config.yaml
norm: "rmsnorm"
positions: "rope"
attn_scale: 0.125
init_std_up: 0.0256
optimizer: "muon_variant"
weight_decay: 0.0084
lr_head: 0.0106
warmup_steps: 114
schedule: "wsd"
train_tokens: 299300000
max_steps: 9134
Each number is 128 + 24 x the weight over its row's rms, rounded and kept within 0 to 255. Layers, rows and columns count from 0. Numbers have three digits each. The size before them is the row's rms in percent of the matrix's.

# layer 8 attention value, 256x256, rms 0.164, rows 216-243, columns 0-255
094:145169124125091099159170128097156096124127168142131114146105156124119158143120152114152096135140141123141136120150115120125110130137141127097085188140134129135112115124099144109153136113137119093122166102091126154109133159139177113206151112133125119144103116117180080113140120142140131134150148097122130121134106069087139123126154098102074111146117116123139083152153129135133084178137065126140094116142144123079120154168154111153128098130133129122098089104176148111143111176123143125127146092098144117159160127125117110122159128125141160108155172140150136150104095086146156119084132115133131140136104110119110115156107089118139098172123132102149161114153143157087157115102113134103117203168117120153133157140132136102135072129126093144139114135124127144129136128106090
089:113160135184130158143182103116091157087126075066125111133125108140130157113128127131091138089149107126141106105109127113146137143097129096123109141146069146077105095084137121112132107148100095162152103126129108101163122127166130111152160130121145111118136123129144133157160107093106144108136097156149155148132136156113115126138118122133133111137133090102078171115079134142125148128103151138092143106134139134114141090149113118123127168127118168104148162114102156106105097098146163135134134107154108135126153158118148136168125096138116096119136123134122102126123113129101089100146160094147139153107125183100167100153144115124085073066143153155111138124132116126159078137142156127133131136138124134109148096175108089132140124154126139135149132133134134154087126104050169
089:157139077101124117098068137169123151166133106126067137119109157110135169138117117154127079124146145124108115167119097124122135141090094150149109110136118107138113096127172105126138099129151126144155127168145120145132156114114120162120132116108132165150138149130114143138149140081087117087171128142116104111135113142152106087114104112082132116131142147157150123149113129186127159120077151165137098110158117128122129111089124155118166099113095103136122105146106130136113154086160154092121097110126146140152128160105155143140124115129143093112126112182087133121135100144144097162115121146114121155086167113147110128155126134107148129075142122169113129171114155124145178156160146160068143108123143146159127162132144159095167145129172153090120107112166097116110094145123131
101:123127117115136108159122167133123136116167147124140133128119061149134153134109152103123130125140143147129142126102129103142139139102116154150110105143112090122158141126112109133114137125118152139129157140088099078140086123129107123089109148107130126140170117146158126145116137158117112100157137109118119123097103148166088071136113128141133133109173116132174188087104136110142116145110144176097127117135124138108114166158172131126127117109133133099113160169109121114126134123142122100107150110161129107142090168057107147121178151158115105120140068141102118097120146131129112069138112119096057098111136096125134132105102158129100160153154089131107140138130186106132146152150088118137125118122144138117118170092106108078116117139163160137111088098126069080110131114126173
092:194121107100097103142150156141142150121140137141124104157070162104147129160142161104137113117102138064127141107074130104086146101110104132116138141112185149123042169119076124132113131110127135133091171147105125103129132125122145152142122136148114102088161106114147096123105144104162143097148120132152124159131141114115119103129132123151083139129117154112140151135129142118148152172105135078129143134101095124111087124110101123114123128138138136084128138132097113158134120155115142152113136165158112121160130104121150094187131096083114115154132159120121128157127111114093102127123134114122099108099117096131107099169106077163141127129136158114116168119131094125140203115089130121106105136145114131176105087132074140121125123167130131160101145121111138110148130107114155
090:097129120084126125152116132134127076101121155130187131099145142142136141121142157121103110131144116132162124141096113064117111154086154165131129099095079156130112150117136077138108153173143083140108132152123116105113133120107171151121125091144142123144094142142136110138098148116130154084144086078144130119079149144112137082131113098129129150142114151088128146110125138158144139108098128091121125117098129085146110076146100161182181163141146132142111150152090143143092152116099124086109111160146088147121128174143118110115156089153136111145132132132165118120140072152108093142144138137111140120130112125132075107150127104138108123139134144159086101171121152104119124177116085143116131147115123091148115156116109143146107120137104101162103126119123079108127151135153171
092:185108154130099131153145135074152138161115151077073136121107120141112132170132132123133104080101164189191108095157135133167151171162157113087144155106119176140148099161133133117176095146099140130137139165169169130160127146114107129090113147167123113122128103106046141150166116113115136138114143141128091098150094112100137161127144148144128126133159127119122127139163162141137082114137132133135103122160108129158148114107118125118109137155127172179141097141118137145151129098142161147146107124085132105153147130131122137132112148121151119136119159123140152120108132115109117151131173150151161149126135130111126100120130137121125079135127158178116080099131104140127102127145131129098141162180166120128123133153139143179122148145135090118131129153082147116108142151115105
097:116146091079111096165161128097131129118122118125160137132117155118183137151152154156131156202139058130123111154123154164106126135109134137146103118109087089103126134103117122130116166151095123150101161152071110133124104152129120148090169155175111110112141143130118150148076123088132092089127100151126103139061149100131132128133130127135117140088128142116115135118105157124120130134118122124099165114135138095143074130147121106150128119140158100156087162142092159133129130146167152164122095131137117165163116111183123137138117127111096092125148079128121075144144174125130116121124135141094117090136126140121120179167126117131117112113114103160130119111095109087107120143083111154132129138095123083145145120141161121132135120179084150136114134150103107145155104154123137
100:114143158160108117131111173136165071129140129099109123114099116134126117121119091169125149117123070171105099107141156166157099132166167147120119120103122121113147118101130099121165115111082127137115102103088154135121120177101131152129133145112165110106114114112089173095155123062088132156107126122131166155142146158125153173139137127121116116116094145134106123119143133094116135126109141101156153135096121097159104135159106109107088136162137123119123114115163133123121169125146108180137129146127085118140112108187147152130114122136110139087111149139142147125124113139109104135144097150121173078140135168133150149100146120147105133058122122110158116123177093158155112133129170161127193105121139168135135107143159131135126140099075127170124134165143115151129165115118142
097:116117152134168120113137191139133124175148127132142156144188133187171134102184116155106128137144149128138129137132096110103118122132124093127139083116144136153129136150183116159116136143095149139126129152115101171149173076121131142109146108125155125114103163075076123103166105072165118144158122101098116115104127115094158140117115101184114120124142141146173112109171144137090111109157138102101154097103107145137142162129143125111175138083118112206107135164091117089108125127143128156152109129102148151130114139122140104148107127136126136133104128133151126108146118168149144127143130108134147116109147134119109163133087149175154125130127158132117148162132151166160132087118130075134153092142137147119118131180106156136127137103125116135137112119150160124166146128100110
093:132137132062120143086132093086095165094111168173149105128124117109150172142092145102153114171112126101122138126107152147115127145124143143146109134144121160123125170143128133108108125113161144125110138160166129134130120155167111105113079115126096155111118124157099121131092169141108111168164113147116108087147119097158114120098130141117147138108115121095091119122145106119181123109129100127124116168103170128119154158126137111123119162169154124092089097082126153102179098172139104101109123111146121144102140122144111175081117138120131119136135127101157086138111156081153159114131143092112101137125091112140118109106158145119181092170122110121124135123126133110101126107109112117126069093084138089115104107108098136132109121101094157107148128176105125117091110139175120
088:100113156101112149127149155136118123108085115123141130187121085122120131122136154112101135164155074113109115168090134081126136154139160170129153151116156104122136141081141150133145097178130135145122097120128117147146114153146127088110135113085121117119153104192116125088145170125108143120114096145142159087099095132134088121141098160134118146113120068115101163168134091121100107126094150150112108174144148092139126125125132129109121122168100131106174091139125080124149131089105123105106113118126093139133118146122110088130128178148123117102138144132114103132169130101117148171140118122116113163121160191122127093136137127156167116154127128124144103118170124108187151138168134111139124149159133161133121165134133139108104124136163097133104161146133135119069121101133083
083:058123123098184162126139115178132148112150125104125163124128147152117112123100148126111144135148125133066137111097112159135110109164112160112136085122086118156132128089136134144119120164114099124116091066129140139153147090123178153134138127095133122109117162122086128102115116163122149120111129130118094119173190133154120153141110153097104123122104107148122100155089132152145104120174101157080124134145125092116144156101103127150141104159118107096147100124098151081146089068098111112101125140122102132107128080096165113105110158142110130095111134109143144099154138149155110121171152121140149146149146124119141155165126127107104155120149133146147174180111150142100102166136125138127136089130114129129126180145140133136161109083121145128123133138169121105112130110126079
086:152109167159123148124139130135158128064092145130123085106099064140103149145132165122100147100139082165148134177156125150110111132139168111159136114087099082126123137098126150123150145158117135088139104143152111134121108140127083126160165126154108094159127106142145128085166138110101126109154093138149165126150134117151156099150131132134100138113105119150110134149145118102118133121168120163159121149129113154115105122118141160144142113151133153113111083118116119120151104147131122114154136144117126102130098068125138122114081151165135156134154086145141129149116125126165121121127098143143155155142123131092123087169166070117103086153116144164119121104104083121154129146162154136113160165141115144098110122106119123186157117100170147115131127139104122110150151112112045
095:120162134146115137160105149112134108136135119123129105146165137170157099122150143148147127155127105144121141148139127065125113120181125137136141123112176165191108152128084143157106149060068153075061113110122132138133137108113119134109157120125143112071099133069112136129133109152143165172134115173142122115119142098163145124098100098156138162110130123133148110116156139142082108075127137151069152111160145145140149145120122099104111089143153129159141145129120104055152159141126118142132159126083112153127138133139090135107143106095124137154117124133134129131155146144101125086121150098130108126107169096136097150105117108199150160154129137129129116143106180133105112131110099135143141124096165137119142151111118149123110120101129139113106146122115133118130097113144097
083:117162118108140159128111147136104139107177108128134160106105088117088139117164098115136135128117134140137088081130111156141121128128125111158128096156110115143156133102169088130165164096128131113118095129135168110162116112124147140136112100082170119114105133110151092108181151155136108170145123140139100126148081151118110126128124135154128136146114153118148172141103105109122126172144139168091099115088069116165132101177144164135132113121156138146128134173118089132097102098090085128142181111160096087148157139130133149114118158124174130129143111108114132092190073168132100129166133093123176131110146111106093121145135156149154146130141102119104138145095109171153136144165146121173150129153139150117149121113133123093166133123127120139126100126144149132079141102137143
098:068160115100093174131159136122111135114151096130163102140136102114141145098170159051111183137159100154110098149109125102127140113127108127156137147126139091090094139128151108131074149130099138159125146130082086099120111164143156159132147142148116085115119087149169120121109168091122127109159109158123097135105127107133139118109158136106113181101151103131100119147164114105124150160122101102126141122107120136152113173154137153134133129113110154122125125134116131130153128133087157121111104101129128179134116147192107129136160157060136148097121120124147097108154133116115136109098062126111102118130121145102137133140094130119128154173100145169146123163112125127140118137070103126112125152141102108117125132130141124136141100186149153142094119128145090162152120121101129
099:132152131110118141094155086134137138103134106083148132137110134128123152141136142091118122086132146136157165066122161179099143112131111160136152156134142122117089115121132137131096162126134079122130109129115109124142136125141151125156132169128101122085161125145110120137115126132126146121135156092146105139168149097114164153104151206104090144130108114093082105126086149131123134124102110120173174103144129102122113136124114125162107146115136121122143108117155125129176095139111177129136114144137122136133159097103112118154154148083163135153135114101087118136097177113152153163109130118136127123130083133133106092148093105160157099201128143124106148127079124107122130114084102128102110134138106073139083141194115129138164124163122149125120178150101133094129150146170119
091:104135144144148133134094146136165136137129115132133111115144086145135144131143080136140131177176122149132151145136119128121139136111119119127149088141146099106119106090122181098111128178116097167125098133119128071134140142145178126103123114119114129133146093125114174151088145083131168160127111123117145132095155149170134092144140178095115145147120125135143142137138093129124176157117114138151114095133106082153146149160126145102132071099118161132165133181116086146130130137111087110108143116134100093072144131111139121078139150107130116170101121119167139140122100119122101149157114152119087126165158130180139186148134120097101093140136142152148144143079124081112114134154092135122098173124114134130131097132137135121100131162101152157121153100129170104114168129092144
100:124095165136132142162164177147119127117134121133141081096146092123111109129146125151155179157162119139089096126178106127155107073175104144145158107134073125098149127111154124155131144124120146119110116156109117120119172110103122127049141149128121127106107104136141133108120119136108116153135135164134138127117131135127166080109111131070150132119127121103101153139082112156143136105132160166037162124163108091129132163149133123131142155138074107139130147143074155125143107108125111115073118124125132151133101110159124144125137159120089129153140130147150122101137153139156149107107145159098147114119154135119127167134129142077130124116137072178137151123134126145162098120133120090138103119116136130154167105138127136123146174137121122146115124157063112157113098136156123
092:070144139177134125143153091127165140129148086129105109109091135149127110137124112101141107108130179122117138139150127123100151117093117127141114157150161143134129126128117124144112153135148099168139170132151099128130127113153125089097111116106144160146157162147172180071096138164156164116120129126190095165101111117116101098122094110143117134117134107133140148112101132121124169128099103140143155097135116138067145167150132138147150160110128140145144118120141166167119121122156113113160131097146137104116139191120126122164128147142144051160139144108127142137141136150124113154108137098094123082146123111176165129112098132130148144108146079113136105103096144108151160105118111144083079093143130112153163136123121118097176091150125121148140126077133093157129122168118152
090:104162172135148130127137118126110108126148133106138151154156097142115106121137137138104098133130083111148108142129134154108132150145180101129151109109134107132106143101178118121098135087090140166135122134140143158120112117089138107129139134118128118101095125124158148133143104123140134140170156118152149122096149119094120100099132119116136129142046128127082096122147124136111111079111116121152109098106097121175096143104122106147159111160109165146102149096110172146130124150103128142120126140088143137163106123168158136104136131129073122140107114141166066188170092123139074110159148151128142126144143096137078103120159139121127124109112109112116070121147134137168105145068133153163169086100148108148163133146104140139086132132105118157145103106147150168157084117140113
097:098170102127139133113124145087076158156139152150157105143142168067200169129143123120105105137123148099069162094128134120126155125090093143124129108127129103120146084076111126111122127100134156166137130097151140120145080110150119134121121106144111139087150170117128122164077116121139134158128116122080092123148139120143073151128098131136132154129138125121132130105121112133118099125153141097119124137126133166123159086148114093125125183119163114113126125113132120105133111134086128100123136103159175125150140119059089169151104138103117129122156133152155107116128137101101134121092151141159078137097086145123119142134102132177135129130182136098110131173114157093121123138151103133111096148155161171157119167138123149141125113143130144108144106129112121095083101141130144
089:113151148140126145102138144070094181112127111125184098141166091134153128099140116097116195135131074116162167135130130137135156122109140135154169157158151075106125168151143127132102178123114127149172117158124129108104096137131095128121118157098085128120174123201132153124127141127132106145143141151127153150108115125163098119098121139139105119159115125111103148135111067134137132154114112103120109145146144145111159144148119129169119162111170115111107144182116132115140141118147126144139146098161131128133121128126093118145113184096126101153145077077099120105125156104081168104125097137165105131105148124112117149132113154135157149164107103153102110124114174092137122121123087139131162105118150092090130116129126142116095138145144174145112112118142099104143162111118146
090:136164155166127121128119174136120126164126136072141109153132120098144122114141132110117113092125139163130112077126122115150119143131115123064120150148134118116122110090120137126152116132066129144112088102124133116136129147069128166117124140115122099086109115101124124143175101115153118152135156147133081130135155141144077175120119117083137139100138112156085110134130144084117097149108165081133071124149110135165146107127151104138117141126140116130153124095123139154138141085118162152112145140105166142098131137163155146113109165147121145118075132132148150107163087140089155084145116104127144146122158137111176120111109163154140169090125126152113149161168125137143070098114161159096140115182115128078122118142160108123156144140141116136127093131093117110167137152154096
081:129106122125161089138114107155076092153095103132128136083135131102109127076109136086117138199132108131109112151150116179130134131155099067107102111081103160105126129144157150160161099136136159137125095168111087130130146156155124160132126151096160099172099138136135112139137140113100118138161136135126154130142100143096149122184163127124119130109168133147100135121161134128142111105117110132124141156156183101120172127108108111110125114109084125122134179128139176118101104122093131157161109129108126151140150120175136171150150115148105142108072124142111142123142125122128114124112115122152148103118129144139116178140132144084088118140121109132117106110129104138139103141165135175070144153099113115181154099153151132129139126125133106086170145155075123164130120133116138
092:113118143137177097117111082130087119124086116137140092167082156087167149138109148133105096163087126110125102095102156118129151166140130118136178135098133150152130116120090125134099145143129119171114127148145163144132097117076096126109099183103131114094151133137113133163106154135112111152083151134151105137145135106135124178084135117137110112127111146122113097168151166134143104128114110136130164146135180083162183139129132128129088133157142115109123145097142154099130143141123111143133133125206171118121161107092108160106132145105135139135116129146141143124120161123090115123132137116147095170117113091109125159130107125158135115151086160102113167114149149117084113064105125098140114108122122128104167118145147130133127145159136169086121129145141110111116122155144183
093:121183078119164084117053139146141122129177159119119125149107109130143072125116145164151122124106155133153116140107122097110139153150141145128124147166132133136153145098119112109115117108122142139124127130165134159120170118101108130162093127122130130099091165093105114100098120159161117159112115156129151135113155091149126150132094094143118103179125095149136061080125136151130098124150117123148125136118152131158112109130129088094111114162092182113120100122115121089155099147131140153093102095085132127089106092133133130123100128144094119108133183133188095128149134106109139148115156093113176150187123105087122156136118096170160126123138108125138113117138126120125100166108131118156115140139134123137133156094108147155101105119112157127106168110146122142134097121180114
# layer 8 attention output (transposed), 256x256, rms 0.137, rows 216-242, columns 0-255
091:166114128155114121139128139150136162154129133114100120081154135151108113081155113162131153130102141135132140134088161128160115148118115138118141107118141150150125140140161149103133119065126118114131126070134142140143105112089120105108164144154097162117135175149098109150142117127094164117097104149114145125128133203172119143131108171123195178118145144138146114139116115186125173128124128131125117166119152145127114122122125116107144128144112115098132084132118094129131101077125119111147143099074113161150100132173147123119119113129140107144162091138115116111121103139121117090149125055124132087147108135130128139107146137126146141115118115168109109097113085124138108185149133126180145112142124123117116112079131097149141126168170116116110136134130062069089095117133156
081:125149129087088132100110157118132150133090106162094156118084122145117083097169128085160110155075111149122104132091124138145099144153094140093170149116117122150160127128071121115140158139122183128129144142118110143136124141129134131165152150148086107104125136120166085147144099092092122115109159143072123154185119146094116143138132108111137117140074130111169145133169136150136132115161163117163112120173119156150115172140108109137132130129119098122123103177158112127141151126126108119095120175112118127106101140109133137119130129140145151110112128107106140161144158118110155144118115162136097153128118123137128151124137118167123129173185083122148123144142141139067131079103125153134120121157136158127114141115166150135122138103084094178123153115204119107130112133156126
085:091107131168148134143168138134115144154131122160110112114086124096126110121125126154202126095078150148130153103144131134138143134092186096116108130135109179151141158143141085132116165112153166145150113133135104146104148124156123164111115128130125140142121099094151148129137108121158140126115133127102121150093142136138131102158167140143113107150125114120141132114121127156118112126143113111151107148092131105143154118145141129090111136130109109140116132170129153148124114093087108115132137144119140092128183123121114126126123131164148114112120211128141161112134144136122130166116139108116087135107114140117181178089160132164101147177096161160156082081119123142118177131106112130179122154124137098134155097150130118138038153130085135159171136138113137161151112159105084
103:100106165146125147116104148108161098167136139143133166109166153089104146073137112086138159103076105143120099116143141116134148145095141114145141158109131129135107119155128104135166145152111108090114157133192180132080159152134129118108135121059145068100106127120134099134151123126098100145105175150117117131162135100116143127130111163101167155179106112126154073138155115135136165146124133094163116129124086126153179116140177114165111141128086142136144133127156104135101139125149144146118142128155122147186142132126113125088111127120122103127127161144129108126135110130148102156108144135159152100161111106191146104141135117142117097109113150121104131119104134109150138107116151105124094094127097133124163123150127144199123121106139148161145135109118113164119138160092095
085:136122124147081124138127111122114128136138132144126162120159090131121131145092110150156150186096095127182125129173138143148150155096113162145110109096110113125141134140124122126145160119114127117149125156153152177135119108126113100106118164161180128117063167107104134142153106143146126142134129167116139084090116136148132147119088163117121154126119178096128167135148089153135105148146093126122124099177131179149091169132138156111138110109146087140097133119142159119166100042132130166163115122122118079132110153090122095127119134123141136183151108134138097109144135134204134148109116120144129160144096145143109129120096108126111131136105102131129137121124132155145141169166092130104125168125138149114120108141096130113120127110142084126163131147123132167101193148152119
086:136176141143139145145141123121116123150152134112075138139125132098112115155146111122156165112098097144137093167193100119110122117148103115121141145139124121146120080137120155150145108180123192103132072105118116162157151159096106133159101173135094098155152107120107117129125110126106125136128121172129118144163149172124172095150143214090138117105084115111163128130140121100138148138132111086124150086161115139123133108122131123118112113115101167135140124122131140077130130102150141097138135172096097149147166108103155139157124121113087109145118128130133104150122170148148140110124135109104117151155176134123146161118145155154118114115099121100154140134101120143123199114166141089154109093145142147125113118138162103111176139161151112106164112106106155121156144095120123
087:129108106164102106135120166144123132085093147139126104151153152098166124154103141133051104133153105120097144147154167170151106114144133125124135080165115141084116140109115163143140062072108113128193135150100093141137142124162160117132149099118131147109162126151124071100162159094174090127120129118113152137105125148129113090085148096131117098148144118131133145081145103151165139131148104122140149137113128160123135131143164086135100079138132134132117124125154142118096142128112141089095132147112129121127137102149132122162146104098123140092150109119114118115116100126164133152111098160145095140135136137149129091113136143120121166157124102093102163156153141158110140138103144154138120112158158145163128088115165086069108103132096123145126105094142090114128144093133110
091:144113126144075169148113116119148139136187115136136125146150122146143160101116132114081097107113167105155080161173111105098114121136122115159132114137120118129126136082202140099127112119128144110120081103141114091148132079100140142141150117124128166148069123114164154125120121137110117156116148133116159142130133125125151130143130137166141093134059137113149131190165121091099136110124141107136093138108166122080169110122143169119137097143095070134134111106139119159147143121114126101131098129144106126124142146101148086125131140111145169126134142121144122141150121103100144163130148119104155139132137084121145145124088137127132126166161165144145138146143120150121181082158127091129157137110127157115139110164084155089131156156128161144079104069141141105141111128115165
090:151142083056144152117150137111089123097079129146115107111134134136112138140059125095081100085097103084110091159136068132119102082084136124132159110142162137124159134123128200123119105129119138080099137132143080098099130085132141145115110121128133136136144166178162105150113152140153121105165157116118106099108158125107125163146106129150114135114154150133129103114114116114119154135138144151113142164117118133147112116125131138122153148122137135164135119106135098133115103122143123106128080160145159118132128132099157176164107107118106119130127162105106098131108131113124160133163146165141125126145134111074143137140171183115133145134142139107113150178120157131131094105113112132108093125153144134160106121134117137134107074104154101168127130127115130099172136175081099
094:125120132152162148165110078120112158129144098109129145091099125087137077129080157129137150124106141119152130116151129131124122112169161111165149097115116070138146076123076076114092128167127125143112164149118130123117127150151124122123152131100159141121147110129162106121109130137124100091094120130145152123076150191167092127102104132144178106150128092086108145111113116120103094126134114118138122119101113149132116105079136123118162118203146123129152106100140146122153098129109135109114139157131125140119154153153082099165088087101120151149142169118109130114120101141057144138178133118110146139152146118147119108109139134075111184139129115151128134145154146124134100158133115158083149141151117083155128131147128121115164120135150148130085085136128126122144122119153129
085:117130104136127123113098128132165102107118107128128142149123138105139186143139142148069121153143119137126142126092116127197146124115105141137135142114164115094106129126158151117183156081109121174123143139172115123137103108098130100090103126147117151116118122149152125137142100168139160088101092146188131157118130127097124145152111168119115109122077114150136122172108137118104109122168141131117131114118128115089129130131099115120112145104105138107125148147126126188108126144099145088169174078141118140139113076126110134137169171119123115110107129148100174153093142119199077115106147140122157129135112161121117138162110119116125129135114138108104128073133096139114127174130100128108166121151134127166147126147116165090149181107166125140175121082130119153123158155132157
077:123156122103131145137135068152118161140101128114151100099151154078132127150132134136141134083144079088127140119131110120148158144122139160092120160120126166128158100169135142159153109137149139125152145123154119130155144106105143132173155146164100096123104145153139107171114152093140129158143134161111099190149148146107169154109126148127112109175122136173165143134168156121148156100134113161140120102116111116128114165112139089122136127130107109091089126126159125164096123149125142107160145099118145098133130133132163140082098131114163139162141140112138156145123146133159121125084142121166112144157113132109079153068121112098107116111131129133176118132144138139098062135066117103123122139140123140151143110119092130137129177139101094131190126136079113133165096127120168
078:137172163105206165123089122110112126170105131129147096146123069134106115126147156143119105125142124087120116162162092094121168100134181108103140157127131148146142121177140157158125157117115146153117164103110136111120108123148138115098156141140121112131146072150091130160128126116093154129178156137124193136105099132153108107107124115099141130096106104145165145129146114123085132111098161125106154133166121095153097085129163151120094133134133114139139158157112130149067134174118136138110126115141153102125140152132137168119144131109110124106111107121096125135140138116142140133112150112092142123131120156118104136122173078136099128137135115125092105122112117142147097118148099107153125130142123108076075162129122060110087128166121139135086167076144130124124129109117153
084:108098095115157103183158094110158142158182122091149108158131129134121132147149096103110100129128125100137106101148109123113132151132098171100136142150122129109129110118173142109155102096119128134170136132114175111123123136144134113127150169078115137056123100164141115157109091143105140115090114088081112143145121137113101183140110124084122133119125106115149126095138131148137121161109171101135149105071128124154092129136101110080110121112129126125124114133133088115150114092090125108088101108126134123116143129143151145088154092110116118144114133122115141093125114140164180102118132087120141121111129111140157141097144165149089150139105136081101154108185125110088103144092199101123104129083154141147121122147119132116101115102099140133093134102129151166098114121142155
092:076083168114122142117147130140111098103158141152142121101120101108117115117110123154078136123131137154138170099134129157115138141100134097163133093129147129120147102109124100113170099176152103133138137135119115095161127128113117096101115167133127101170150167142135083122083154152168124087123164086156080112121130168127153146113097138125118117102144112148093141124112129116102104169130139087148169115125120094116143144141123158174139130116107165103113078126126096156085118087117150139138154100168175152173089118154123062115113100120143149108176094138179140134146143123128110152141085120127125111190094132142116111118151134091125145139121126124131163125149123146138155114141135106163122127125087109132122122182123135101119151177154142114075122111126126125123114109152149
078:115087173136181127075113138125152143128110094130132092139138127136187110159123134176102119130119152109100165133134126113146131168126162129106122155105106144124145131138085152106121119168128160095108143118156121178083156157170113067100108129107108149130120121140120128142108111130115096130119105127114136150138145136090157111129088131108137093122131118086112082139086135199125128101133121120099181097138144155145128139110131113122164126125123115163149107089158161124162145124164116136113106109132141180091129122126155137114166137172147099105117125095155107122138153119143132090120081144156142119149155106098126122136161125111146112159087132124095130132137145089126122141107158159069118121144163185146140112135135148147118117138159156132116138154077113157138135084143074
094:127102138096111108156119145148114124115100114119113112139115166184144119071121124154110128108143110120140167121148152150126146114149124141100110137107111124158190123104138153107172155146162141107108091140173137130135144122076093095141167125096102153102134091131137114153123117126095132125138134129141152140144126155130129094129095132119178141138089156168097120120082130103179154096168180145124079135156135125107129120088157135174153092151125105098129148124154104107146115150094121117127127147131122117136157094102108101103123139130133140153144098104136102145127129093060094092120109118105147151112098120166160124142164111121114106104138086111101184152136131134120147148157136122139126153084110139147157137105052134182112151138103147105166096131100152106152131121118133
097:106106133102124111145118154143166111139101105118175106164174155138139147170144076171111091166158103112124098172090156120110110093136111118101143094115128135137136156108149165111131190069088111152104130110130156134118096112122112095098109145125153125101110091116107165135171116101128131071102177149100118107135166119121113110154134095140113158097108162134104196119135090114123125128154134110122145148127107157083116194079144152108151158150124118094122158109119117103104138129136123159191147125111094110111155151157148126127081098158156108116144097125141118148131082112143136139114105099158127103120129118115142130135122106123140153115088132092110126127133115135132135163116099145147157116127121164096103126070120137121125126133098112127132112108140119147101132102136113
094:151139162139103180145153095161108091119112097099145164145156170135121123126144118101089136132130125161114133153081138101127162113141122154074109133164122131140115123149143131201115129155135163124135135188120134135157168110089103130152144129096110129100111113135158126174112135121152102118148159127104150146107127118106124157110138133132121098101129135109152134085111153126103158093142137152119085148141166148178109149113145133169122152132098108145146133145159108126091144122127168143154147104151118132102102101085120151150068126128115110117100121194081112122153173139078133134097127095145176107112114109136122141143125116096075148193140126140132139130098113138131121139130180115153106145124097116149127166124148089133165135131077145154105110136116137161115126132110140
096:140080081092131114146072136106136156131133141121135180131131158112117143114137156105054067146080106109142160099127090127114116166103105107155109100109118116141133149099116124113149131173174145128084137107152162081154102125168149143135138139161196093127123102145128129127159140112116109134109130142126115188095127100128105126136085145201080124112103096143159147116126119103076132119116110135133152090108159091115144152115153121144097128133126113122134170125145140146131150123161102134101090100143095122124108142106156107114121159141177114114122083110122133119135146151145112118139127119118086116135148121155143114151145108138122123150133138110133119143112081158157122136135163162123153093165148096129096133144118119120110122143096152103161163104142137149170134119118166
086:164126121102129132121123154136131144188139151137150116123129120112168120149115116085143141167162148160126171170111140145140117124164117108139105137129120113153101148144129101110131167087143146108143106158097129079110119111149106112188163121151103121116104129098110127127134148109162129131135135139115154148128153154151119145136202180138167133199136125155089143140141117143129139141137114131115115150182133122188106130126128114118149132125140137084175136097143109138125135136092097171093138151104117119177119148106120122137104086153134126095124144193140120119129181127140104110174155140122097140087147127112121098145136143110154124133119111123118169091072110132119144114153175074140156136101133117111108112159123137149099153130122150160101091122154129158124156102140074
088:131118084110140115148114095158148116134168138109116155118139127159102130184134197092146136130124122119137120101128151156106115100139097129150164138175152109119131132136112129161152114143118118153121155142116146106159180113135085135096124167132084115140130146099079116147122141129145112175135156136158125118115153134110158133141185096171143091092132099128087156126118142131123100092178127129096123142135178125111155109100145153114158103151168104100151097125152143087153116133138092148107153110152141141105139091117120089168156164097133134103152140085131112115094163127116109138145114113071130119128152117102139119136103153151082144133112114109147170149146116113097140116103137142091169106121168143095128105124145155165156146099148129131178147116093166124137151145139175
097:170109155171167144073155162157102125107163134114111134118140096131111108153138122145171104114095112155167114105117178134164146122113135142127148134126138131120097168118135089119098133147140139151107140154122086123136177092158178136129073126138116151110127145103167107133147085159124085140171156112154106155124112089144097105112122115143122122087103152146128117154198139155142126169167148121172096146146104124100155157153136132157119118093090138111156155118119146133140165125100160151131122168115085146105135163131120141116114111135133088155102119149145146118104147125138116099111115125081154136139111165128155154135146120089151145083096136129112139090123150141102123121093105134147148090155098121104157129111130118105115193115173139120153138114160154096139125141102110
084:123125122128127117110078100128132087111135100151147131161164177143100182131170130147114106131147151133144130102086157122110129071141121129107119129121148132109157138085145107060141094151142138135072124113146126096145152145137127117123110132097132113104029081105126192102122106106119114119082128119152142103098152136116132112149138128110159154160146133148098138142133114121173130150137141128129094136092100122101117145144138097108112078116068166118125146093171155136167113127102145138100143119143150154118085126134133140133148128150174148107095152136119114122142138145133141142125101125145104175134107093117109155114112116113109100112149159089122183133126123117118112141161147082106134132151106154139171103106141134122190138162116109150168128149107133156114109124128126
084:127157096097158127070164133167089138111140134125106146073151129127169132120133134129136141093138097161134107082114168153136094151133146160098160118133141116128143157146119130144082113142139094129131120113143079120165114105155121103124124145162095099114145113150076122117134105114125146142129145105133137107131109114171153106142112105153112104117133146138155082141124092147160128099132090169158118127082127141154146137115145141132134098177126161148096138116128108102127152138144140101124084149132134125147114136152101164167181121080140107123146130112113114138095146146085105152098104128105118152134135172114123115134169138149111136087127088134097139156105196121124108114130146121139153128097104128099134127100064141128075087118101162096099129125184137179148135125095095
081:133157157092046139139161171117123155101108159104135122149100152117144120090129115100111125067124134137142123105138121084141102148117174131109118145111136170136114107118076179159104127100141143146089164101080134162149136139124142128146085148140109122118156115146126161127098117108124136092128119139162111141171148105126099096072144135120171102117083161114139121126110158137139113103081172118128153144109133107163181168130156119157095150124150136106145089135124089109109122146147111156117098115114147140123058113131131147138104155098133104117147154132154110093134121125123068124114136087102103115107136112107150141118151123115140130104137113156147156151189116123101111120107097101125117126114136143121100124163107117132097156111110152132125099109143164108184110141115137
087:110140116150147121055155157108141160118149095126128158093133152153146120140149085134143159098135111119139162152163122161137152071156164173118151133150173115101114160134141121118117110128121106105123097116158122123104145150134127138122099111119147173137094096154070099125149087141155130123140130134148110114120083096089114126151111143123147151078124110150122138151145134123153138130122134093187118129124082159097100106111135102118127113102134127128089142106128096173099076177115116129167139116094108142132115085128110136156084160135126152075133087143134122157137154136152166141103089100160134114119115153155096137092107101112156109157119153128134085172092130169115110143106125130106159132139120130138079128124128149103107149113082143083134131104118170124141130129153150